Each number is 50 + 10 x the weight over its row's rms, rounded and kept within 0 to 99. Layers, rows and columns count from 0. The size before them is the row's rms in percent of the matrix's.

# layer 5 MLP up, 768x96, rms 0.257, rows 541-577, columns 0-95
096:49 50 42 57 51 43 78 49 60 52 39 48 38 50 43 62 56 57 64 48 36 39 42 60 58 48 59 47 68 64 54 44 48 68 45 40 40 43 65 49 61 53 35 40 40 66 49 25 40 59 49 50 43 51 38 42 60 56 54 49 57 66 60 66 53 46 37 52 33 43 41 44 40 64 45 57 53 54 54 56 47 71 37 53 65 49 62 34 40 55 52 60 45 52 28 51
091:54 47 78 67 43 57 50 53 54 41 45 34 44 69 57 55 56 40 27 50 67 53 60 56 50 60 22 47 64 43 34 50 46 58 49 47 51 56 57 38 55 67 44 42 58 50 60 38 59 42 50 37 59 33 58 32 61 50 72 50 54 40 54 57 53 45 39 51 51 53 45 45 55 44 45 63 44 51 50 45 31 57 61 59 48 53 54 52 55 48 33 33 63 49 37 59
078:51 41 52 39 42 68 43 46 43 39 36 38 48 58 33 35 55 46 40 46 56 32 50 55 48 43 47 56 51 68 47 29 67 54 50 55 55 38 55 42 49 43 55 53 48 45 63 56 51 41 64 50 37 63 70 30 51 61 47 49 73 47 42 72 51 44 76 44 41 50 54 52 52 52 54 51 60 60 59 44 64 46 45 48 49 75 38 54 58 58 65 45 44 61 41 51
091:50 61 33 56 57 62 63 29 52 31 43 45 43 55 57 59 60 48 49 46 61 45 47 53 50 65 52 52 57 63 72 51 60 57 64 49 40 65 44 60 59 78 51 61 44 31 34 55 42 56 41 49 61 46 59 46 55 52 38 55 37 51 61 39 29 60 54 51 46 54 55 60 66 56 64 54 38 37 38 43 50 45 33 48 61 34 49 48 41 47 46 66 44 55 43 64
071:55 39 48 57 56 54 44 43 61 67 58 65 42 52 50 47 35 47 46 36 47 68 66 66 40 36 54 48 42 58 53 47 57 49 50 39 60 43 78 41 45 52 71 56 44 37 58 36 56 38 35 30 46 60 53 40 59 43 52 49 47 40 37 75 48 37 58 65 57 42 52 34 63 43 59 55 50 36 57 54 56 63 69 60 47 42 45 44 46 46 57 59 58 44 45 52
094:65 66 44 52 42 45 49 35 54 35 48 53 48 56 56 48 41 59 55 68 57 52 62 51 51 70 33 44 59 58 33 50 64 49 39 52 56 57 65 47 53 56 76 51 48 56 37 39 49 48 31 43 61 62 34 64 66 48 38 60 54 49 45 62 55 58 42 46 42 48 55 47 50 43 56 41 36 54 57 54 55 48 56 18 60 48 48 71 51 37 39 42 63 51 62 57
091:64 41 62 59 41 65 54 36 48 42 55 50 44 64 53 46 51 38 59 46 60 59 60 68 41 46 57 59 51 62 50 45 55 56 33 71 43 53 73 56 50 35 50 48 74 46 44 56 55 40 50 49 65 47 45 62 53 62 44 63 50 41 53 59 64 49 40 41 36 36 57 54 57 50 38 37 44 53 53 53 61 50 46 45 68 39 59 34 68 29 50 54 61 28 59 42
087:41 35 47 52 52 22 49 58 49 58 51 59 55 76 59 40 56 47 52 61 64 37 53 63 57 71 57 49 52 51 40 37 37 44 39 42 50 43 52 46 40 56 45 43 38 42 48 30 36 57 66 45 48 49 58 33 50 64 76 46 48 54 54 60 36 69 60 39 59 54 48 58 53 57 54 55 47 66 35 50 50 31 50 50 52 48 57 57 42 64 41 46 54 63 54 57
098:62 43 46 49 43 44 53 51 46 46 37 54 73 51 51 48 50 42 56 51 41 58 59 70 62 56 36 39 31 52 42 57 57 51 57 57 24 64 65 49 57 47 27 46 55 49 72 51 62 55 44 64 63 58 51 54 54 58 46 55 51 51 36 35 58 62 50 38 35 51 56 35 58 54 55 57 38 61 61 56 41 49 66 40 58 61 65 58 47 60 41 60 56 73 57 43
099:52 47 50 65 51 56 46 73 58 46 59 64 53 43 48 59 46 50 57 53 53 34 52 58 47 41 55 37 63 55 62 40 49 55 53 46 58 62 52 48 35 39 39 49 50 42 25 51 72 49 61 56 30 45 40 63 54 36 45 57 47 47 52 49 61 39 54 56 27 56 33 53 50 60 61 47 42 33 43 30 69 48 37 23 54 40 63 52 45 55 54 42 58 54 46 45
105:53 60 46 48 42 34 55 45 46 28 46 36 47 47 51 49 40 50 55 37 42 47 52 59 43 66 40 40 62 46 40 53 39 17 69 59 50 43 52 44 32 50 46 47 66 42 38 47 52 43 47 49 43 60 52 54 35 53 57 34 56 46 41 45 64 69 37 56 54 60 55 43 52 50 55 38 57 48 50 53 43 36 48 56 63 33 40 55 50 47 46 64 58 84 52 40
118:63 70 60 57 40 44 66 48 49 58 45 34 64 40 61 52 52 62 52 46 62 44 57 61 46 51 42 45 76 45 44 40 59 56 36 39 51 46 50 54 31 48 49 53 56 41 28 56 65 37 25 41 42 50 47 39 55 41 51 70 53 48 52 61 36 35 36 52 57 41 43 47 57 44 57 48 47 49 35 44 33 60 44 32 48 61 44 51 48 69 53 51 46 52 36 39
073:55 41 49 54 51 43 40 61 42 45 61 48 46 38 40 60 41 40 32 62 64 68 39 59 52 50 17 52 44 56 43 61 39 46 49 40 49 69 52 48 39 60 53 75 32 41 52 60 46 51 49 51 47 58 62 35 54 31 56 65 53 53 48 65 49 46 42 50 47 32 56 35 62 41 36 53 53 60 45 46 50 37 42 40 60 58 59 32 48 51 38 56 44 51 57 60
088:56 49 52 66 58 44 44 29 53 39 35 46 45 45 39 66 36 52 50 45 70 62 60 42 43 63 48 47 42 61 38 52 57 40 29 56 25 53 61 43 53 68 27 44 49 45 64 41 49 40 51 45 47 53 49 53 51 36 38 40 70 50 56 52 55 57 61 59 63 59 29 65 57 41 52 46 53 50 49 42 57 47 34 58 59 52 37 59 70 41 46 57 53 55 46 53
103:58 46 57 51 58 48 55 38 44 50 47 34 52 42 63 43 48 55 56 53 48 44 36 60 53 42 44 37 48 69 45 62 50 40 59 59 46 65 45 44 54 44 88 61 48 35 68 60 58 56 54 42 57 54 23 55 60 55 75 55 41 64 58 32 64 45 61 46 41 62 52 55 56 52 49 52 40 36 53 59 57 67 45 51 51 57 40 64 56 42 50 62 60 59 47 44
099:49 75 56 47 41 69 55 57 52 48 39 47 80 42 42 41 31 41 52 49 42 54 45 66 49 55 53 44 53 40 55 54 34 53 62 66 44 53 56 47 32 39 44 44 71 56 56 50 53 45 48 68 61 55 48 57 57 68 32 52 41 41 43 66 44 43 60 48 37 48 71 53 52 48 57 37 55 56 37 63 43 43 39 48 36 50 53 51 68 65 49 47 49 51 65 43
104:40 58 34 61 47 45 41 41 53 42 49 67 68 45 45 50 49 52 44 41 53 49 38 40 39 50 47 55 43 50 60 70 41 42 59 37 35 46 73 68 61 38 38 35 64 70 63 51 52 53 44 53 43 38 47 67 65 45 57 57 42 47 50 62 60 46 58 44 53 47 30 47 62 53 55 61 48 39 52 68 57 63 45 26 48 63 54 54 53 52 60 32 48 53 55 61
099:44 43 47 59 36 62 50 24 43 33 34 55 54 47 49 46 50 33 65 51 48 54 55 61 53 58 57 33 57 52 55 47 61 43 60 64 42 70 54 48 77 52 41 33 57 42 60 58 27 59 35 49 39 46 46 34 45 50 60 45 48 59 42 35 40 43 41 55 52 56 52 40 56 52 54 54 55 67 45 59 64 53 46 66 44 59 48 61 69 40 52 40 46 46 52 64
085:57 49 50 42 42 28 55 44 41 62 64 45 51 54 37 50 67 55 54 51 72 58 44 63 61 58 67 44 76 61 54 50 56 49 53 51 57 54 54 46 43 44 50 32 72 59 42 71 41 45 40 55 55 48 37 42 54 51 49 61 34 48 45 55 47 37 41 52 54 27 65 43 46 43 59 40 33 53 60 59 55 46 59 64 57 44 41 57 56 41 53 46 49 60 45 25
106:43 47 44 47 34 51 31 41 40 46 57 63 53 40 50 57 46 52 44 57 53 53 50 40 53 50 34 43 80 55 41 43 43 49 36 42 48 56 37 33 46 52 64 33 34 69 50 61 48 55 43 51 46 42 56 37 42 62 48 42 37 71 30 42 48 44 61 43 53 52 33 65 39 48 47 32 45 56 35 35 41 56 55 61 50 60 40 30 42 42 46 56 62 47 42 43
106:82 49 61 63 46 49 49 57 56 29 48 49 48 69 47 69 41 60 48 52 47 53 46 54 44 45 52 50 53 39 29 53 49 22 44 54 42 62 45 37 54 45 51 59 41 43 48 52 33 52 54 44 50 60 54 64 55 47 37 31 69 49 29 45 54 69 66 53 55 58 68 38 41 57 54 37 53 44 42 50 47 53 44 54 46 57 32 64 54 43 48 55 46 39 44 45
114:43 40 54 53 52 42 09 52 58 53 63 60 56 48 53 54 60 49 40 62 48 57 39 52 36 44 71 53 56 63 66 48 54 55 33 42 65 56 46 42 44 55 55 50 53 54 55 47 42 54 44 50 47 63 46 48 52 48 49 34 43 38 31 40 62 57 55 53 48 31 56 74 43 60 39 65 44 41 56 56 57 56 44 44 54 55 65 40 37 43 67 55 40 67 39 52
091:53 48 52 65 35 51 54 54 45 55 50 48 48 71 64 73 65 77 48 55 41 54 47 57 49 30 46 51 52 48 50 35 57 73 51 76 51 36 46 58 48 36 61 61 43 57 61 49 60 52 54 59 45 41 60 46 46 37 57 53 53 60 51 64 62 34 33 62 53 36 51 56 60 48 40 56 60 47 48 51 47 61 63 54 62 48 62 45 45 42 48 54 46 65 42 29
094:43 44 71 50 48 47 56 41 58 56 59 58 55 34 50 44 70 60 66 56 45 37 52 58 49 52 54 41 60 55 58 48 68 40 49 33 50 68 43 58 46 38 33 58 56 49 67 51 55 35 59 63 42 53 50 52 40 69 42 38 56 45 53 31 43 33 26 40 58 50 63 64 52 43 32 58 61 61 55 48 39 51 53 52 69 62 58 50 45 45 46 59 61 54 62 42
094:53 34 59 47 39 37 46 67 37 36 51 60 55 41 49 58 35 46 41 65 48 29 68 56 43 57 41 43 56 37 40 59 48 47 53 41 30 49 53 48 40 68 51 53 51 38 45 60 43 51 57 60 52 47 35 69 52 56 38 47 49 52 43 25 41 50 31 64 57 46 56 61 40 51 52 54 32 51 62 51 36 43 53 37 48 41 44 61 64 65 48 38 53 44 32 40
090:63 52 47 68 65 39 63 35 50 39 38 59 52 40 64 52 62 43 40 52 49 45 37 59 62 52 43 45 52 55 52 30 58 46 57 29 70 52 60 23 43 40 36 37 50 71 48 54 56 47 48 54 52 42 57 51 47 67 35 45 41 47 61 62 54 62 48 51 58 62 68 57 38 47 55 67 48 42 52 52 67 59 41 67 45 64 48 54 42 53 56 43 51 60 55 61
095:45 47 61 56 52 50 59 20 59 58 53 53 41 49 41 54 41 54 62 51 48 47 43 48 52 55 54 56 54 47 57 49 53 51 27 44 45 35 33 49 50 49 35 46 56 62 55 45 52 22 61 48 75 59 36 53 36 43 49 66 56 51 54 42 42 62 40 51 42 24 55 32 48 48 60 40 54 55 32 40 47 45 72 50 42 31 52 55 43 64 59 39 46 52 61 47
092:39 55 52 53 56 40 65 52 59 37 72 46 62 71 42 63 32 47 24 62 47 49 43 51 48 58 50 53 58 52 47 60 54 47 54 49 46 46 74 57 44 47 43 33 42 51 59 68 51 49 69 53 53 28 51 47 38 61 36 46 64 48 56 44 57 54 62 44 39 45 44 46 61 30 52 38 45 53 58 48 71 36 60 43 50 57 45 42 45 31 60 42 53 64 55 55
094:66 38 50 54 62 67 31 57 15 51 39 46 49 46 41 36 37 48 53 55 51 56 57 58 46 44 60 58 50 60 59 52 43 55 60 40 62 58 51 49 42 52 59 64 60 49 52 40 54 66 39 55 35 48 49 57 60 45 69 62 39 54 38 70 56 57 42 49 53 33 51 55 59 57 49 58 49 67 50 32 54 46 57 65 48 54 67 31 48 40 58 34 52 51 34 53
103:54 36 42 56 40 47 44 46 40 53 53 51 63 60 61 31 52 42 53 57 58 30 53 54 54 52 60 51 51 48 43 45 49 68 54 61 38 64 51 39 52 34 37 40 51 47 47 43 63 40 43 34 42 45 26 43 43 53 41 59 57 59 44 47 44 64 55 65 41 44 38 50 48 40 58 37 56 70 40 57 44 37 43 63 78 55 41 37 39 40 42 41 73 52 62 42
097:68 51 59 44 47 47 61 38 25 45 49 49 59 35 63 56 60 53 60 30 50 55 49 51 42 54 70 41 46 58 52 28 61 62 57 64 50 64 50 65 43 47 36 58 47 64 53 75 46 47 43 39 57 45 53 50 49 48 39 39 47 41 45 68 58 67 42 51 48 58 57 44 56 60 61 58 42 45 39 57 66 47 45 59 39 48 57 51 48 61 38 45 68 47 68 64
113:50 47 77 66 35 40 41 51 52 44 42 44 49 49 47 54 55 50 41 71 57 55 47 68 53 36 38 53 54 54 47 43 67 52 60 41 38 48 69 52 57 45 53 78 51 40 44 51 62 50 50 36 59 56 46 46 46 46 40 51 37 64 55 52 43 80 44 57 47 41 52 70 43 55 57 50 42 60 48 50 51 52 33 30 43 47 64 46 63 53 51 41 50 55 72 60
106:59 54 49 36 36 27 59 52 47 56 44 39 65 65 47 56 56 71 48 59 56 53 55 44 50 36 50 56 59 47 40 42 45 49 46 47 60 56 56 52 41 45 13 47 65 42 48 40 56 51 63 58 63 58 58 44 44 51 44 40 68 57 63 74 48 51 32 43 28 39 47 41 44 69 35 50 64 44 50 45 36 47 52 48 54 46 39 48 51 57 60 44 55 40 48 43
105:45 55 43 62 41 50 46 45 56 48 50 40 68 62 58 50 51 61 40 57 73 59 57 40 54 52 51 54 67 45 46 57 31 57 44 46 44 66 33 46 49 55 47 31 67 63 60 41 38 65 65 43 57 38 57 42 51 34 62 64 48 52 42 52 50 57 58 44 58 38 49 65 61 42 50 56 52 43 55 58 46 42 67 52 60 72 60 66 57 30 37 49 45 44 64 35
108:61 47 39 47 53 31 50 56 59 49 60 46 56 52 42 52 51 44 49 47 51 30 44 63 53 35 26 45 80 53 65 44 15 43 67 53 65 40 49 37 34 49 59 66 54 57 62 61 53 45 55 64 42 37 57 51 48 53 58 59 54 39 66 45 57 46 48 49 63 48 51 47 43 41 46 44 49 37 41 57 52 62 69 44 49 43 53 53 34 57 56 49 56 58 47 45
135:47 44 96 51 56 56 57 65 57 39 47 49 60 52 51 66 56 56 40 32 55 63 55 50 41 26 45 45 45 62 35 66 56 33 48 37 45 60 52 50 63 42 54 50 55 50 53 49 52 47 53 49 63 39 38 55 49 38 39 47 39 50 55 51 46 45 55 42 60 49 52 41 41 62 41 61 54 37 63 35 55 68 45 51 33 54 61 53 63 49 55 38 46 57 55 40
108:42 55 46 45 50 46 48 49 72 27 54 65 50 35 62 37 44 69 58 57 56 52 49 63 48 52 19 44 51 57 54 72 65 50 56 58 32 39 55 56 41 64 62 47 45 57 51 53 56 44 51 56 53 45 62 44 33 42 27 47 45 39 51 36 21 35 45 40 50 41 60 57 53 48 59 55 53 52 50 41 60 60 58 54 55 44 48 54 44 57 50 49 65 59 48 39
# layer 5 MLP down (transposed), 768x96, rms 0.0629, rows 541-576, columns 0-95
093:49 63 45 61 63 45 51 51 37 55 72 51 59 51 58 57 28 46 38 40 45 62 41 69 50 38 60 40 52 39 48 47 48 57 50 59 42 38 39 66 36 55 53 45 45 43 47 55 67 53 43 50 48 53 54 63 69 36 59 56 42 36 48 33 39 25 33 51 69 45 43 34 48 56 44 38 55 38 49 54 63 41 52 42 67 54 62 56 63 40 50 66 51 60 49 51
095:66 49 62 57 43 58 62 52 52 64 62 53 54 61 39 55 68 45 61 49 42 51 47 51 54 46 43 48 53 53 67 49 70 34 57 77 56 61 54 45 50 49 47 62 25 50 35 73 54 61 45 33 52 42 29 63 37 42 48 58 56 58 44 49 48 53 46 43 52 57 53 48 45 33 63 65 51 50 58 68 42 45 50 55 46 55 32 49 49 41 37 54 37 54 61 34
062:47 31 56 44 38 51 75 61 47 49 40 60 29 47 56 58 53 48 63 64 41 47 69 40 46 72 48 42 51 51 58 41 54 50 47 56 45 38 41 59 40 51 55 53 40 56 43 46 65 60 40 49 39 43 48 62 49 55 45 42 47 44 57 57 61 41 68 55 75 54 60 46 38 60 33 50 26 44 56 48 33 45 44 51 50 60 34 74 49 34 50 59 52 54 51 50
100:48 46 58 55 48 52 45 61 43 53 53 52 54 45 42 43 48 67 46 40 24 56 38 31 28 37 45 55 64 34 45 46 41 30 25 56 64 57 59 41 41 48 59 62 65 63 49 41 41 56 53 69 44 51 50 48 46 49 63 58 65 60 54 49 41 48 48 46 49 56 49 50 38 63 22 48 46 48 62 34 59 63 50 52 57 52 46 40 48 44 52 45 54 53 29 37
053:57 39 27 50 42 54 58 39 50 44 51 57 50 54 58 41 58 52 48 50 62 50 57 44 42 58 38 51 59 35 39 65 48 49 50 51 40 44 43 57 53 40 39 64 28 46 35 52 49 67 54 29 51 60 66 46 52 35 50 39 34 46 54 39 49 35 61 36 56 66 65 56 44 51 39 26 38 37 68 57 37 41 40 57 55 52 45 54 32 53 38 45 53 48 31 46
074:37 48 51 48 46 37 67 54 33 49 51 56 50 52 37 29 65 43 55 68 47 50 51 59 50 52 59 54 41 47 51 44 50 50 51 28 45 59 61 67 53 53 17 60 48 42 48 49 52 50 60 50 35 53 66 55 52 53 50 41 58 40 59 37 64 48 42 54 41 56 68 53 34 44 41 56 46 40 55 19 29 64 39 57 49 52 39 51 52 44 45 51 50 52 37 37
089:47 39 46 65 50 49 67 47 43 32 52 55 47 41 45 60 54 40 34 61 43 46 52 36 60 41 58 74 39 51 49 52 54 60 47 48 52 50 38 56 59 52 68 41 43 65 37 49 50 38 69 63 45 39 68 62 37 45 51 32 49 56 58 27 60 57 40 41 42 50 53 40 65 53 50 51 35 45 63 57 29 60 44 57 38 38 53 45 53 60 65 41 65 56 51 52
069:45 47 50 53 46 44 57 50 54 54 46 50 38 44 55 33 39 63 39 55 58 33 65 44 37 65 51 43 47 58 68 45 55 48 36 39 69 47 59 58 44 28 59 36 25 57 52 52 50 49 45 57 39 56 41 27 65 38 62 62 45 64 67 41 65 48 60 56 69 50 60 57 36 61 57 47 44 37 58 44 53 57 45 51 48 63 44 54 43 59 44 44 35 43 63 41
103:52 61 59 42 46 51 50 53 52 37 61 57 39 46 44 47 46 38 43 54 48 48 45 41 44 65 54 68 65 62 53 38 55 58 23 49 53 29 56 54 58 69 54 66 47 25 34 46 54 45 52 43 40 40 46 57 53 49 45 55 25 65 55 45 46 36 49 54 47 43 62 57 43 53 54 43 63 34 32 67 57 60 40 53 61 44 31 50 56 35 50 38 41 42 46 65
096:55 49 73 32 44 52 57 36 52 54 57 40 55 42 30 48 44 47 55 50 26 40 57 48 56 56 40 60 46 51 43 51 54 62 47 62 47 56 41 65 56 53 40 38 38 49 44 65 51 58 66 62 48 55 38 33 48 45 37 69 35 58 71 63 45 53 39 54 59 52 54 47 62 53 61 63 52 53 63 74 36 60 59 63 48 43 43 38 58 40 44 43 37 56 41 46
101:34 58 73 36 43 34 56 43 34 63 52 43 37 61 38 57 34 46 42 44 70 48 60 49 62 46 66 62 56 53 53 57 43 49 46 60 50 66 46 54 41 37 43 52 49 49 42 61 56 47 55 63 47 45 33 37 55 26 32 49 56 42 36 22 45 59 68 45 44 45 48 38 54 50 36 58 55 44 65 53 35 55 55 48 55 61 57 50 51 53 47 59 39 47 49 49
105:42 48 40 71 47 43 42 46 42 52 30 49 52 43 59 29 57 44 43 56 46 62 67 72 50 52 56 49 55 49 37 61 71 44 54 47 41 29 47 57 55 48 50 51 39 65 47 67 55 59 61 32 47 34 40 62 51 45 50 51 65 37 56 40 46 60 51 58 58 44 72 46 50 49 57 37 30 56 46 55 45 45 38 59 69 62 68 54 37 51 60 52 44 58 53 59
059:50 35 43 52 45 46 55 55 58 74 57 51 50 51 45 52 62 40 50 49 55 66 39 53 44 52 65 54 58 52 54 51 62 42 57 47 38 49 52 47 49 37 47 58 39 57 39 41 45 62 61 33 59 50 69 57 43 54 51 58 49 31 69 52 71 65 48 49 67 48 65 52 51 62 55 38 56 65 45 66 49 59 44 58 37 46 33 51 47 54 29 31 31 50 72 37
096:67 60 49 24 41 33 48 44 49 48 60 66 51 54 59 44 75 51 51 57 46 40 49 48 51 20 49 48 54 39 57 55 38 50 72 60 54 37 52 41 40 44 52 66 53 56 53 48 52 63 47 64 60 43 32 53 34 37 48 59 46 55 43 48 43 42 50 41 51 52 54 54 37 48 53 40 38 42 54 60 56 40 52 46 29 42 60 45 43 59 52 65 42 44 25 59
094:61 57 50 45 35 28 58 46 49 44 30 51 43 52 54 61 52 45 60 49 47 61 49 34 53 41 44 50 49 49 60 48 74 61 35 49 55 47 55 56 41 34 58 42 48 45 33 62 41 46 67 50 52 52 63 58 44 29 52 39 32 56 36 54 68 48 31 43 36 28 61 48 48 59 46 49 51 48 49 27 35 64 56 58 49 46 36 41 49 54 49 50 65 61 55 64
098:51 32 44 61 60 63 61 30 47 33 61 57 47 55 63 55 46 52 60 48 52 63 39 51 62 43 36 63 54 60 39 53 64 73 66 44 64 46 40 66 46 50 53 39 29 60 44 54 41 58 61 35 41 38 42 59 35 32 49 55 43 54 51 48 57 54 34 58 42 58 42 56 65 43 45 49 50 52 60 49 48 38 49 56 56 40 55 64 72 49 61 61 59 48 35 47
101:50 42 51 65 53 52 42 49 52 63 61 43 51 27 40 48 29 60 39 49 61 66 53 39 54 44 71 57 40 52 55 52 44 41 46 57 56 51 50 56 38 57 37 52 62 48 45 50 48 57 72 60 31 40 49 58 31 46 52 43 62 31 51 51 46 39 50 35 65 41 46 48 59 42 37 62 40 49 42 57 38 38 60 38 63 46 47 57 58 51 34 73 53 36 61 65
099:61 34 45 53 52 43 51 57 60 58 58 65 62 47 53 43 45 50 55 59 47 55 52 40 49 51 56 62 63 59 75 47 42 54 50 38 46 54 43 54 37 22 54 63 56 66 29 57 66 31 59 52 55 62 69 49 50 50 45 62 50 32 62 43 49 60 34 34 30 59 48 43 61 55 52 59 44 42 51 38 53 49 48 41 47 46 61 63 45 55 49 45 38 29 55 33
074:54 39 50 54 43 44 44 53 59 47 51 54 45 53 45 50 35 38 51 38 67 62 62 49 54 79 50 46 39 39 29 43 47 68 58 47 52 62 41 51 52 42 52 63 25 61 44 52 45 62 45 34 55 37 49 48 54 46 47 58 52 32 75 60 50 43 39 37 56 49 51 21 49 53 45 39 56 41 39 60 44 47 61 35 42 29 48 52 47 66 50 47 49 51 44 40
109:56 54 36 58 46 60 38 53 60 46 60 65 28 49 62 55 70 40 51 54 40 51 51 41 44 47 41 46 56 37 51 50 55 63 55 38 49 58 59 40 38 50 50 51 53 66 31 68 60 56 49 54 29 48 61 39 64 33 62 51 55 52 53 50 62 67 49 42 38 51 50 48 40 44 62 33 38 47 51 37 56 44 54 42 62 34 57 38 43 41 45 81 52 44 61 59
096:61 49 48 57 51 57 53 51 35 41 57 53 51 52 45 43 52 58 55 51 59 59 32 51 53 51 70 42 47 48 34 52 54 44 50 54 72 58 34 74 42 43 48 61 59 55 24 45 56 63 54 49 55 45 22 37 37 39 52 68 57 51 42 51 75 52 52 35 45 63 47 61 40 59 47 39 54 40 51 74 49 50 49 47 67 59 54 70 41 55 41 55 47 58 45 44
116:41 47 40 49 43 28 37 44 34 57 43 61 38 43 50 53 69 42 54 69 52 50 47 62 44 59 58 49 52 42 41 50 60 57 53 53 48 62 41 32 35 54 58 53 47 47 44 31 66 51 51 56 49 49 65 43 59 58 35 60 55 53 38 48 63 35 65 53 40 52 56 50 58 44 48 46 54 48 65 46 28 46 59 59 58 74 48 42 40 37 46 55 31 46 23 40
080:38 41 40 55 46 63 68 44 52 56 46 67 42 31 60 51 50 57 34 58 42 58 56 61 64 63 56 67 63 59 61 49 47 39 53 50 43 41 40 65 50 50 37 60 43 62 41 60 58 54 54 43 49 54 52 52 43 51 37 48 49 39 45 41 66 50 47 47 78 68 60 42 48 54 51 70 72 56 48 49 36 62 43 47 49 61 51 58 64 44 49 32 28 45 45 38
099:51 48 46 53 54 36 37 80 35 43 41 41 40 64 51 73 40 43 36 41 57 56 58 39 50 52 65 49 49 43 43 44 36 52 66 45 56 55 35 59 54 33 46 54 54 69 53 46 60 54 40 45 54 58 67 47 58 64 51 45 55 47 57 62 40 52 50 44 51 48 36 54 35 32 54 37 48 33 32 73 40 47 47 53 44 41 40 35 46 62 58 47 37 44 47 56
093:39 57 39 50 65 58 42 48 48 61 58 47 31 61 68 31 49 47 41 47 36 42 42 59 60 31 62 55 53 60 57 35 62 49 71 40 64 60 49 44 57 45 61 36 49 65 53 62 63 43 41 47 66 54 52 37 38 54 45 55 59 55 45 58 58 50 46 52 72 54 50 47 60 46 38 53 54 60 44 48 66 44 55 42 17 38 43 46 51 52 51 64 41 54 42 56
098:50 45 44 37 47 55 34 63 48 63 53 49 59 31 56 58 35 67 44 48 50 53 55 40 68 55 56 56 41 49 39 55 52 51 30 63 57 44 36 55 44 51 62 62 60 41 36 60 33 52 67 39 52 50 49 56 57 43 55 53 56 44 43 31 35 59 52 41 65 38 32 38 71 55 61 58 54 49 38 43 66 50 57 48 60 48 57 63 48 63 36 47 54 27 38 49
103:42 56 41 40 45 57 43 56 70 56 40 61 43 32 56 40 50 55 59 50 43 42 59 55 61 66 38 48 42 44 41 76 43 50 34 51 82 53 44 37 60 54 46 37 56 56 54 41 38 49 34 62 45 55 48 53 72 55 59 65 65 48 36 63 51 36 41 62 49 44 49 54 67 59 40 44 39 55 65 56 54 50 53 50 51 50 52 40 62 52 55 52 58 67 60 62
087:39 49 44 36 64 43 48 54 41 52 68 64 31 34 56 41 61 45 67 72 44 30 66 37 43 56 55 48 55 47 39 65 66 61 48 32 66 49 32 59 56 46 61 47 49 56 57 43 50 52 39 57 49 48 50 52 44 70 49 51 65 48 64 50 55 43 51 58 59 42 36 55 49 49 60 51 61 55 48 60 62 51 31 49 56 59 44 63 52 47 32 33 59 55 38 58
091:43 64 46 53 34 42 43 54 45 59 60 39 27 42 46 43 41 47 51 52 53 66 66 59 52 55 61 74 57 44 46 58 34 60 59 54 53 54 54 50 59 40 50 45 49 53 54 35 48 54 58 62 44 45 58 45 44 35 45 54 42 52 56 57 68 47 37 58 79 41 67 31 32 38 60 43 63 35 49 60 36 38 48 47 58 56 53 40 54 47 41 29 47 54 56 61
105:48 49 35 71 47 55 32 56 48 40 35 56 34 58 55 53 61 45 36 35 54 56 53 48 43 59 31 57 36 45 45 58 39 43 62 41 46 72 54 59 60 40 30 63 45 54 48 56 52 44 45 51 50 54 47 41 55 53 54 37 56 33 48 49 61 56 63 48 25 43 45 39 31 65 51 40 51 52 35 47 43 52 38 64 52 53 44 48 36 53 38 43 51 46 57 77
098:44 69 39 51 57 64 80 73 48 52 58 46 49 44 63 51 49 51 49 39 44 48 45 48 47 55 42 55 72 55 63 68 61 46 46 37 43 48 54 34 48 40 54 49 46 67 39 58 54 28 68 44 43 46 44 47 52 25 53 48 49 65 48 59 43 54 43 56 52 67 46 37 28 46 58 52 41 50 58 55 45 42 59 73 46 50 38 49 57 47 63 55 46 37 49 44
102:40 61 57 61 44 76 54 55 46 83 41 57 37 34 43 60 55 58 44 65 50 60 49 60 54 42 58 48 51 58 51 65 61 52 38 46 56 46 52 42 35 63 49 56 58 49 49 53 44 60 50 45 57 54 64 34 44 50 61 51 50 37 67 65 56 59 58 49 65 62 48 67 56 38 50 39 36 52 40 73 38 56 52 35 51 49 67 42 36 60 47 46 50 54 42 58
103:63 47 42 53 32 56 47 23 74 37 48 57 51 71 46 68 50 54 54 44 63 66 36 45 61 55 40 64 59 57 52 31 55 48 45 65 54 63 38 33 46 42 49 51 49 55 48 46 43 51 57 51 55 48 59 36 38 46 46 52 49 40 70 54 61 61 42 65 49 55 45 51 43 51 36 50 52 46 56 51 45 32 50 53 41 58 43 73 58 63 46 42 34 38 62 38
094:50 43 35 56 42 54 54 47 50 64 71 43 37 43 48 57 36 38 37 50 56 62 45 58 59 46 43 65 62 38 42 63 44 54 62 49 44 68 37 56 49 47 62 45 64 53 46 49 38 55 67 42 28 32 45 57 41 33 39 51 48 34 51 48 65 60 47 43 57 50 54 48 56 61 60 71 32 52 73 49 52 22 39 50 48 56 54 55 60 49 54 56 37 49 48 47
116:58 48 37 22 42 48 51 62 72 45 65 50 62 45 51 47 61 51 70 60 62 45 59 34 22 34 43 61 52 38 56 44 29 59 48 56 68 46 61 40 46 53 50 45 60 71 46 55 52 48 47 62 43 51 45 60 52 77 63 59 52 52 67 49 59 52 57 50 50 53 48 51 62 47 50 45 55 37 50 47 50 52 68 46 47 51 51 45 45 43 46 66 51 58 35 53
135:54 41 56 50 43 52 46 56 53 54 55 47 51 54 46 59 56 42 40 38 66 69 62 39 46 41 46 53 53 46 50 62 63 51 55 36 68 49 38 57 73 52 55 45 49 31 56 47 43 59 47 73 67 59 54 61 41 46 48 55 41 57 61 38 47 75 50 56 55 38 41 45 26 61 56 64 38 41 37 42 53 53 46 45 21 41 45 65 67 56 57 47 39 47 52 55